{
  "num_hidden_layers": 14,
  "num_attention_heads": 8,
  "norm": "rmsnorm",
  "norm_place": "pre",
  "norm_eps": 1e-05,
  "rope_fraction": 1.0,
  "tie_word_embeddings": false,
  "init": "uniform",
  "init_std_up": 0.0259,
  "optimizer": "soap_variant",
  "learning_rate": 0.0128,
  "decay_fraction": 1.0,
  "batch_tokens": 262144,
  "dataset": "wikipedia_en"
}
Each number is 128 + 32 x the weight over its row's rms, rounded and kept within 0 to 255. Layers, rows and columns count from 0. Numbers have three digits each. The size before them is the row's rms in percent of the matrix's.

# layer 7 attention output, 256x512, rms 0.342, rows 100-255, columns 64-127
101:138163067148123161115158158069091134090121102104246131110182161125122108131110135083147152144166161157173168134188161116089149174130120132204132121094132149077097100136175097115122131134090098
097:075043165126142132139122161083089088139148162076118115087183113178078120172099081125088141166161177134129125114102152084117122098139108140076091109105089118125174160064146124161118131139122131
101:105179110072115089127184125087151140122142164110146106115139071183123118100157088167123086099104127145140146185104138088133142100136166101159110088132174137124149119155170163151062176171131084
093:085130124133134170095139152143137113157078175171117152148146095104101161115154119035078168074133178075129149070144162137164150231077129155117110091121170136121118120216100117064163168115110125
100:146127126149171147155069082139067100124075158127140086120176127206140083097091109148180135151163191070139159118079090067121109158129156085132139119132132116154077125178140096046127150124108108
101:097165196187059103171141119163189081084125106054203123119070135147103133118112095061181138191142140147098104147081137102102106132089103167182201139144136092164106105199050113163112089105099101
099:082160099127154165088096077111176105145186077113195152140157083094117120170135144073083197114115097132165185158165112124058038115147139071187116117129122092095106203201154074124117144170085128
098:130119165145159166187120115126138136104099114198146156091137097125142154052135027084123126144121132157135179140118108170150105156116073151113176138127170180155121108127133164123117109140102174
109:138108144101157116145126107124084101141093169039076058128110086120144149149138098152158107174055137106128102118131072119055102133100141148098126104132144132108149152195121131128144121217148180
106:135069168095111093101105110184169098124115119122125140127129148162131113130133107117081128117066142162162127120172213084186143159112200154064094124168137109142157151126098106169129110089171081
099:166149186148107170085182176127098129208118089148096064111147116160122174084157090136134174139098092115080143092144144136116151160141112121150137133097155109073094150203154108169145121089177123
099:120173096162207146140065120118108171125142127144131112098123168113140078093212139126120147140096128094112129147086120134139146150104105074117162154174105102162055151088167101100133179179157141
103:179077143120171151097116094116085068141158078197119137126147150161081118154134126127126155140118139138106161090133131134137118201101022146113103030138124148166159123123187128113135081139145087
105:145170170084118156126154173092146111236128096112150126164166105038060083106168131154117112169148178148123129128134145119178171152070080107124213156135112082117125176139146123163109120160101117
101:143096096128070161109111130182093068194124130083171161126117138126131074052144105147166101153128102112109145177070149149072095113037100098131146151122134092108091130064131131087116127039116098
100:064118139149148167095098059169141154144099084118123114124094162044108120097108126123143148118128128116134019162111137133120057063171153142105145135142101091123081164105095112103092118130164131
101:067132132130172130089133113100193157122100117137146112176114133149165139071166115109151180142051168188121171147131165127163147114161114159117125209120110171148159119129137082136125124140156144
101:159212131126113102123178096158122105076114120127123201121089116149060131124206145164107143133137173145130101156109162121140089153107120164132106090153113130080103131085128135137140116159111131
098:126180176142197144147109154143144097107118148188164159077108098099166075159118149079086107146128110145180135087108147131117102090167097153108095169090168137126127176175108148081187082120125112
107:111088123191131083139092154144129059142122075205117102116165134198136156188128100111121100090159228104153097151175116153095088102137082114158175165176175100090130120139140156066140184177141076
097:157153044098146189186125189159136093110156143134122155122145124157080083134151157169162090109165108132147129101126162144177199098111097126156175158137086166070117111132098110115152111154169142
092:171128171127171133094162136118133089128123157195138123152128168153038162129136143132154113122140149170101158111084145143103071163157121115116171146186145100137154052198121105109104098112075122
101:126111098133099134099130084069153157063110147171131117149129122137028072126085157136109137175061072173101109114110109048142106178111121098174140123120103127088108121140181096149179119149097174
096:121139093131059177150101089105148176117139081180161115115157148111139079140091160179181131151164169128114121140074130194128082122135209118084082094201166107081110123151102130132079076076119135
100:056179160183102127146134146097103172147089128149186104120122132140155179122141158134108154105132154130127108133177142107151168151115146119158117213067160108108140191185198147117095219187123097
101:197150164200111189111157125094106176048134112103113127103226125069165106118083159160134097154151154101154149098160121134096105177149121140054186143184127122126135092116117127111104102157163198
101:108126080097122104163100152147161087184178104157171121161171161156170118135063153165110123099075080134133113112109141148123118196197164119103209126131129123198134182116084121111124113136126101
099:140126147080104098158195186156144239093130106123105135106141165111090138124155164131148141147168184111071095147152073054098100120144207099109116117110145165147098126079100135161161048164120095
102:135142076185086125096081142164066158101075140040140129115153138078157125144206118097093096177128132184122077116118183079123122102152096085110127126143172109121123134101116163136061194103183156
100:138217090130176073121107107108185131090150134131095110095177101087180156112142192102127122149100130120068058129188130124118062090137101154094116167148146122109115086116157163144173171176128094
096:098088149095091169089172141088100090091128174139104112095145140081178156112125149083153123162148134093129067138116113118146107114055134103155167134209145161118149112062111133094147109149139067
103:156199101061182126135080171108110034148133161167102124090070126058179138140107153116116185146116137175142132116119203129112171037123082124149086098144099134155126104120118111126094175092090136
097:222106227096164189072131124150047039132164162122167100187126091134113185171166110113098194092141105118090124165136122073070155094130187162134116119149120122132128109162147130161155161156131147
106:150189066154129134130119104087139128195166099088155234130160114146131140060142109087138126138135103156097131144122125129033169157101168120142125115176121110131151105103194163144133088105212108
102:074119138153179122080072115143071109084099080149102128203099128150160148090118093051130153132091131121164160138112171114100147167107116129178110081090097156114177121146123092186106197127101110
105:122137086085093152109093145116080110060056097085142178119125160123133138120109132115126063131151120187113137127099161092176116155160113107119108174077152098208164134111113133101116094101149138
101:102159088153133137140100091124128112068090175167135170106076176136121112109121144167123112179098180070089146120142189173123176181073140143143137086144127123211154191120115206116122080154152164
094:161156148110127128103105098105129124126168131125139062161162106148081138109143063127087161099163077104123107143142069124111114154048109094111123047160090184135085129091116088103124112161053089
096:112162120153136118148151084119160049119109086156139146116196096139148104130059144127080162186115094064135155112096159112110166029112181092113142152123123142120102138154105120102121164156172171
101:107119166165107150127142049173144244092135102102175122125147104095124127152080116107157181070155161133060125138127153077109141100107115083157064125124141099146141067160142140100115117142123154
094:070137053107185142132165093181154099162120139105165103040105169083092134087139079128102153189140130116124039069105149119124162143131116144133086136134155181085092106157091140136132100088121055
097:082112143122080139129109200125116063162133154115102092141091104038115177158114124183195170097091087083166158110136098088155153148057151166144106121139156121065165120130111144161115124094097101
102:080133133118162091123115110165079138103154227116182107095107133078140173093137145136106080150139110117070112100084090082125159101154055173095089123077117097075148155185061149092138103115108093
097:094131180120140126102129146097131078064172143094118082094112141100148109148116112044186115182126142095115071127134110130123124052154144067184095141110177139143119199093141105105157130091122131
102:126113128137132169132148147063089170150142140101158061134092077115136107198118136143101101148121173102117122128140124045130108134188157193149122116189146162117124151158074152165152121134105154
101:108123120127144125158109123131077117126148121223194119152124100134148181186148095154123120128113139075130117135138145177104131112061181138068107160079166110128125104170121125132124136138131103
102:126120068183130173125137097059123059123120064125107111155136153147139052169101101087104098097123125113074106175142123129199114122083062143157123132093099199062108115098129186088091178087059126
098:099106095138166098065054150098132077075190090113067135135167114097115144140161117172122144181128091080108051127141118150136120118094177146158162162095143132112081077078164161079132128071150156
100:143167123112104099160153105106175125114120200131108111123134046139157094085075101181121139155137094114131084136165088146118164149195126046101114150151154141113119173122122089159120181155192157
099:112160107102108115138185137118073072108114105122185134110116123144115089123141100142131112079110091173108106109102203155150103131124202184123163111128105110149156152092132137142118137146110157
101:106143160088091121099152056080165163105148135199083120093090130116137120102126145170130121075146155125163127154197107108167130110169138148133217104148157190148070120151120188110140162131185202
104:078100151143104118122155135130113136144118136178122100099117118114102089114138097094133136114103058167151159159081118057114103096059100110095091133140110151103084151162130091115181141044116062
105:104046124121180158094151116128117124200165103138086162109139109053144071090127129167070106108124126179171134128078081162087108218105178150211070108198126135117139162171148150135173166185158093
097:074128104119132168099112080169115153137196089172057100167162093098203137172208151138141124128136106165063149139163127059140095075124149101151138158110098115108195088166148137133179129147209161
097:132115076082161120149128100145156084136148147091179137148097144113136141165107120149069119130174064119134115096116189123115134117084156067106198136136135118129129110087054151078217130185096120
106:128097128201081104156128108115164164115153188111112088133166093192159169107172142145196120127123163224148108106122092138105148152119119126139179158183122140113118119049090025099149124186155104
103:108074075129163121159122108103186166127115087133085188092143129151166158166143172089126154182069073138148133102131187101119174117104123142126173125125141095142076089177137132170129144114121097
099:113082125091115150126164138121101168102127123110096055132150131079171147051172093073149089039112059127124112108159128129100152118142105157148186136157147102142127071096133176140198170091139130
102:118079119060078176086164096167111106131121098123147119120100121069163099103098169140078150180136109091134169091173086145060125146189146124083145114094120131123114090161135082081106102083102136
097:112154159138157127146134162060124140115081171142164142148140085140136049102193085117068123212165121135110207108140122147145154124153124093159150114125124158120155062100107137045086145137144112
101:138083139108084169133154103103072152068217138150126202128116105100174140092151123137113100148134191177159170125143117157086094131120147114058154118111115081161195173107131101072113134114093111
101:102121083075097076179175052110096152174155133136107061163153120179097125083087142149131064150074132141131097163073108065101128151079151142145203153157169175121126133123167160072163148107135174
101:163140089136183115092164109145166064164160135112078170137097125174140098136131101130169127083139143094070126120174115155081171107149086163177146143138084074148085186141159077107109097111152118
102:131111112102077080204178112182154126097137151098104141082100177124119111153120100149146130123112085129176129096133140129174097156146155132070121114121092094110168092182163067095147143097115067
100:108141123083097171119094089138123164135063166171134106124134185158155080106128113088114139107144106070119142137153125107104141087164069148123127144091102180105187159147089098157114148136170183
105:181106149124123156180117168087125139081121128195156100139191122165154114166144089123088090178116182125145136170121122063165174061079121134147060134147150135154042105123167182140177075085094130
095:118118120130145118147108114116071137140096147105115150154136099191042151189130151108122175187126117150102154024100139157116096159155162155086103094169124150165155212192179141120139118104091137
096:119117064210157060080155185136093099130113098114143126190171124172077113162080093146153141149108127115112105104144143117103063120168131080106110056140130098144111117128144172120183108094181187
103:136144099105119109148109133136161129026136142090189128130125104110102123118127120136189147041046063126152216150093100163124133152101096155137164155138142126135115164168195146108075156133132151
097:150106141188136048138093086095086180089142075153178137092102124101107108219100166071076103113134112086114160108108123132124165136114106091130113186214080150150153123125122196128099059062127127
099:129118112144139135088119108099195095091110133119110132142148187148097140068153143117127100060131128155087110132084131112154146113173111140086116211122160180092107103132123099095123095043084084
105:081073131138129137115134122131124080100154110117121135151169149102131110093134134133169097097135125124102046165125158178157118076143100148128160127125131104081126085119130120155137118074164144
103:160135139131142122147115071162080142095107120135191128100074097098104116151151151110098152142137124175162112103144111101173145082146149077214170114118099130178094137146061098090153146133134149
100:137092142137209046157158141159140186063103042153133116120124077103148100141084085202099201079106127112106083171119168121052129130117118116116075118117197128128140129114146200118112106134146159
101:144112119058161075168151187120061128126094123133093157125173126101115204161100146143090150108106137104111157120093100113174103134124185147182128088160161120164149110111208069127105147053158128
099:149105101116130117116176085116103098117084158123173154141144108158084129140104178155172141151111121124076145132089057171092166131199102023148069060161114092112114117170109107149177167131149137
101:137069160155092118144148092177120122133026079123077201162100160145207141121137176110142154129133142124170145138111141130123080149147113099171139161129152145147088114145142175134183082079117083
098:099137216079136159122113070094110134135156098119080169103163157100156175159116154138122050126180128104092153102124153113121142127088163093102139198138098118122073142168110153104094158160087128
099:154115120148161158148165102107098109094095149101132116138194116140173125132159091102130128081116105137164119093111132140108141132138116148147126132085116122177140171122170170074157163112043093
098:068115137113118157117088056083124161142187127161146111139147145084143113204108162159130150109132121138187066170179174142094124134107065117119128120079076095077166095113117145148122087074105182
101:106111122100115122093163176115046116085169175145123096127069168092118134167135147095101144207148082098057162235119154100176105149110111173151186134149135187087099152117136124204048142180127122
095:096167137162107067131123114145156147066048101135109123141116157133121124170097118189095116146111112161136084063112124085138109201153112200110125142050103100107119106119097124130153122137105098
103:129065145128059167092134120152118177055156091077115126151090100157184169153071083107101103145125162115150148082111080185173093121160098162147232156148106132172142128121144148182112152091138153
096:107141078086078176138137147029130117097143136187113122167098061114169091095123149109132138128183097115124127129189115113121088119106135187163134145184101150156166123126163138162081102098163198
098:106121149099096132088111173097143128053150160072175094167145107143175123148116128105166178164112108103139111086161125134128102158106105148105056158161158163083183103132137088135126144194096076
094:161136121083119131137086174118122163120091108175110159122098075086153143082126143140165121118048127130155145132108075167124112149155155093126111184073142178054077106140143176182092086136123092
098:118108134128142119129158131072123167086126095128136036205101108116181162127190120121147155111118193131089148083105139121093091078173097083082174101095050101077075102113168140154180088181125102
100:143081137104114107081130039112219105136096148166117097154076065155125157122090131089119063099152146203149114101109117080152182102053094111090067082097095094093137159196119142133117088080117182
099:202131089136121093153119123080171100105093135129071130174098115098127112103154113071181125120136186137100094106107084191088071109121174065080138101056101089069168178124130088106118082139153133
097:148166111182103061095153092173148138162129106140139096129075152099155136167180117128122140171179080145165117138151133189137120167153044115133120139132192094104111139118161143187125154162134159
094:170157164074148160176133142119116176145190176097167058103141160159088133134125151097164129138113185142121147135135182155157159140153058119110135098096161131115156204163129118115184131128107150
096:072174142175159115165090144072133086149153100137124144088154125128137169141107132158128148115124046106117063087083081116144095085120166123161143116090142127161090114178182198155149151169147104
098:108111158121090130159124179131202154127127086136138163109144121131069155166100095166120129068128127128081123171177193122099112128033101158160151103101139150074188170162133119154185141103205100
102:165103106120089093174147141178149152116129132187161121152195085148110109134088128122104145121108080194154153096141074077118135097120085149152180137122107119111131132162078180104143151076111096
096:136074117099138150112199126091084128136112061118152099125138144158199116136055117094163107124048107133156161090147125087146174112075168131160129133106137183114131119157111118179111057223143135
097:132160204058120117120141152129070145147104135109119110122084190122117168136128128133113122111153112139085171062129103111135115120167135108147101146193087098033107106078132073128096099157163170
100:175144104117123175075119118198135154137143143101157116123181203090100164116106121166113126092095139056158136100048141053144170076141064150109194120107144095067080122145125109066059124157105126
103:140142122074150155193087097160116133214117140162117141077076109137113196162151133126124128112053117104116117193128094098117128175135150136167153131080132124107155146120094173129168088108148144
100:082158123077135069148112175131128198160154109126135113135095123109106164181051154120143051126103113052186104194103125136110146122145123126084152088111071109113111070101111095139096135110175114
103:190198170070076103164150142086096104134148097147127084107123150066134072160133102120190127059133135104133122155082085144176126145088143134113178077126156077067120101129090136079130140141098039
097:141137186165144125120122103094153157117115151187094127191130089095125094105106137143147147170077089150072157163082186133104121161165174068190092078138117118127103127110129107045191138094147165
101:142156132107139080124121148180090135109191106162082128157143193096134129068093066075170139143128147102166125126155097114111152182065051122137138162157095109110149128112111131099179179155162123
094:097106115074119146088155148136094079169159194187072137114152125142093113106152137111144163160135091091159139139201097090135133156121111097128107163128068150169143153129105197134090109182141130
095:131094141158190115121180146119138079142149117080153189093065156125108126150148055080154112139097129159127167096174091132092152084122168128153138129145154085118109095103175162131113150131091109
103:135135147184181168162153113165131095126150137109110071215150126127107166132119131151123121168077184184189164123129130144167090091171175115135124113143160084131117088095156132103113124086132129
103:138150133135161174082121120072107069113155138101161093189087099120067063134131124115116194157122112157148153156133135114101105106111154139165094100074117110152149098167225099124159114124111158
103:137105139117166098209102199147156178098123084190157165139099129141146128103111121169124153142227083201096095050141100131172136100148104070152128132105082101155127060157150191061138106125141116
102:145160153149139181087130127134135071118079201153168141106094104065118174103101189107156138057079149090152154174166099086072189116154105110135085103109148182105069161123137068128180094107142151
101:153156144130192127127101158130085148162127191082107180101131111110101117077156120168122152111053111126149082127112134136186105060122076150180195160132152135134065106136122034082053167159171097
103:118141137113118156122107138103157069159134165166111121124145187208128148100117170176105137108098071116125159086100156152167122127125130150162144170097161062211168159163076089107189037157147107
103:129104171126087113065096121113155171144189167161116102139102120100108147076147121090107121177107161175104200171052086119148163112116157140163096097085181141130146094161086108145108176151099093
101:131096125068061150166076149164116103091077141124103120173099138111089120172159090078096172120187118120123073144092133091060117109099124157084201163165114098156119160145128072157099119105083075
102:112178136165153130108112089138028075148141138201099124148143107089147095199076114209179126148111172145157089102129108113143082154107173136156182132111170116108128132094149157154125055118155106
100:129101078158171167090128104163161153066145101168176097121126129124119094081065083134161057164174135167148164097075166107138146162084190159097186117093116139159138110146151050145124148164099120
104:153155069151143125123175109072139126151151125099102124094185150169160149137137182161136151110146163136114102076170123109124143138022139125128115119116180179121110208146037098155081134140103103
096:156103142117113111005127229150100095117066114091131158114107116098065202116139109147162117087096156085107156175143170080099123106131107116130133101117117084151117098114178215121119161095117173
105:147152142090131151166153148107163097120109065088137075146222149094117118154102088091108094137119183102116147157210072206134137149077165106201126108118073142127129107143099122130125067116101082
102:051107140110118188129144176140115122184149108166141163120131119064144151143130122192088110131131114102123191103086175136126137064125135148166128114123080162102092136085169114091111148158085057
098:089136118159104117124070100079126169186202160086171119121115119158156087118163088165083122173090136108145155074062133094123133138163103133162041124156143094029144077165107168097157122108142160
106:162115112170190137147147076076089188149092173150065103123106095117121162089093122140078108130183156175146121120092149142155153072129179101127174112096072116180059094155183152152117152128175071
103:044099189097175160071143077157119122100121175123168151132083147146152133135128122127056111091121150144175132181176074174140135144095119172124084091148060096180165124049119167227103155141098138
107:162109170073175113131068068093151056193109145114176141199171143169143099121180160122116114190151131146074106143114086169161162081119098157108134130107164130102109132158121150093065141189147081
099:135132109154165128080175107096161111131138230138107111112078107142167141128083149126069133142118178131073124142080126058072184165178152148111136184176213109111105098105135119075099154114110080
099:182143092133093190137051158113166125130105104111114093178163084095165143104153149069065099173116060092164145139178090110138082111169174138110109131057183111219129169136133103122119079152116142
106:115110092112109106144097084121066113144139060114115079081137082172094159104130145071135188057101112131115186097132132195131129100157120154150135183130171167024133097175102116171155117127112134
098:108157147132126139192120119109129100174169071120080128133108130108046137145036145083117157187168133165039127130181146141104147127156076124138095148044106140086102071123096181150031150133148157
097:103123130134121193107172135138122129180131150115167144157097137158174104170099081091191051128161170142108069140114096129120151143092122164151149188083107103138152088119192072139176097174116131
104:179122153144133132163166135133132127186149055088152107191129064126158122111156169049160071102123119126124135121124079093127116147140111186181153144176148152099176114141108115163175092126168147
093:073079136114103119170169199157125137093047184120127139124139114141088081117102091140171188118103120055198137126124093135185158134174112164131105130138146128178127102141092155124098148110197182
095:167148142180176109143184112160122102143161143103184103145127122150155119046179126117177156092146139142133156100154120135111137126198120204106118078160138064161071119091108146178114133148107043
097:082117117119083156105152147100044144139084126129114083112181069087095156127131081173128125126186142165170177132110100111169148088177103148140119168129111149108162120097143069075164156196109141
099:188114157102103156140110106104080101069120180121137143116117173150129184032110164179106173112132167092193102175134154129073169147180171161103101164145100150078147157066174155155127167096111155
097:072155201103190092070109087121125137123115151097146128118136078092090066114135145163102170075119145150160169146195089047090114118145075142159175176171156097132101129127174161191126125148165106
096:171207122155109115145096094164054118124222177111118126155119116126151118173057123030144164138068155175137121123125158148172135110131126110131117132133129120169088106129073158119118100114160217
106:150144129099102137079156172139184195139178133138168114120161110116068125150149152066119170144136126154111061128116144205156113128079062154159131154067132102114115169141140222092172170100172196
102:119165113132146106153107139152170179164109158177067128102182131150129083170112208081180155127129098097184134127151106110145117164143120183087114091144153109128098087108165106139126148131211094
093:125099134136115056141139164094162058102127159147090126072092139097114069105112161139110115061091129191105081087143133141077133099173151195123151137150173174116075120108120149176105139127147204
107:101150097146191198165194169155144205090145118129194100164125195100104130215135167172119138094126084142127090208129172126129208092141179099154144127115142111090073151105184154144129114157129108
097:049121122113120117132109122135165098100139124102123159178168143131057134159124048094157132107123131088101163125154112101136193147173178144141130128058161154125073093118071100136165077135162083
101:153215186125089069194058139106107086075128118074174056142148154130167101137187107148142129114089110113101145180127104138140094157116149147127087102103169143186146110132132132139113165054175142
102:170125113146137047135162082153129144134098226147112081091087174149094146140129164060162143125160117112148123119167147108152106171164137144179087157080071106075152154164192147044124127160136245
101:107116113150114065119117146119100102117175122092141102191157164103141119126172096095127183117146144119105219153125130176129105069095126193058139123154149137116081078100157142110117102136130143
098:082108122098049117080103103141177084147194086168143109125156104089089128098153139214049173145151085062139105041076107115120105109132164097157105128136129149225101129117126082123148154140142133
099:151125097176175139147112139128134098078106040143203091115164115151181153171156108197130143141106159183192156148132151114139205144170142093128092104093095142091134117148125149166125148110129180
100:145096150122109135114119153084168052102099102170147091101142139165072185145095153229153097158108166092134101107129094135088076117110104138161105143094094170101134157177203087138070115145128079
105:135113097097108084170075123128215117106122190110109091156082090148087127210133109043086104090086126143094123117191120132110176173106128091130107138159166086092040048113109119148073164201069134
096:091146151087166078125091140176161076151094135101115127091177121099102117171133133108124054127110084125171121131166122106154095138109133119162144135134127097083076125146134181145134095097109065
103:165081074104118163132115050144120141137079123148136140146159096155117135178073125097122193088153146187082119092135068095113118117157142106158118105090159118119067124158157129138120086182193145
101:074166182156059123101165088114111143102142141139121115141180110158076142141111163125127038052131146064108116152165201108108159097142088137121110096124193153167082123110125091156135145161100094
098:147104169161117123132129165148103208088099185096088168137214101098109150156136096120138133109083124141155127106156169137064190116094140141069096072199100063079148152156138163113153142178125101
097:150145117073186115164129128137067088114130129140127184078136125105156185120125109092152090146147113182080142143110116121118133145147147180067091156075111101122118159174075123115118108108125132
104:155103096068157097053132104119111168115144153120100083127173134130126199133112136135062163115098184138160187188126136120122098122130081122093129135078221146165139076110130040137182148108157117
098:132119118114123200134121130112202183157155153126150048143058126091114104139124066128158112132107108103074153182152160112203090094113146142174150164119108120122161200178195149115083054161159116
101:149145068105137095112148115150088159113117210139197086119079102150147137118049072153144176148127101094128047146120099138097132182123104124141153121153190117164155134160169108179099079143116161
094:185178086119161082105141192075127087110154044199135152170122102175109058089124135147154102177164102169120155151107091131094163083142091172095129158099171123055127144164132108139172154163099139
105:101124125104172157102110137194092178101156134115099131125132116098090092195142161113158123149145161149088137111171133083140093133132121085122105136109077199119167087096105106147144132125101123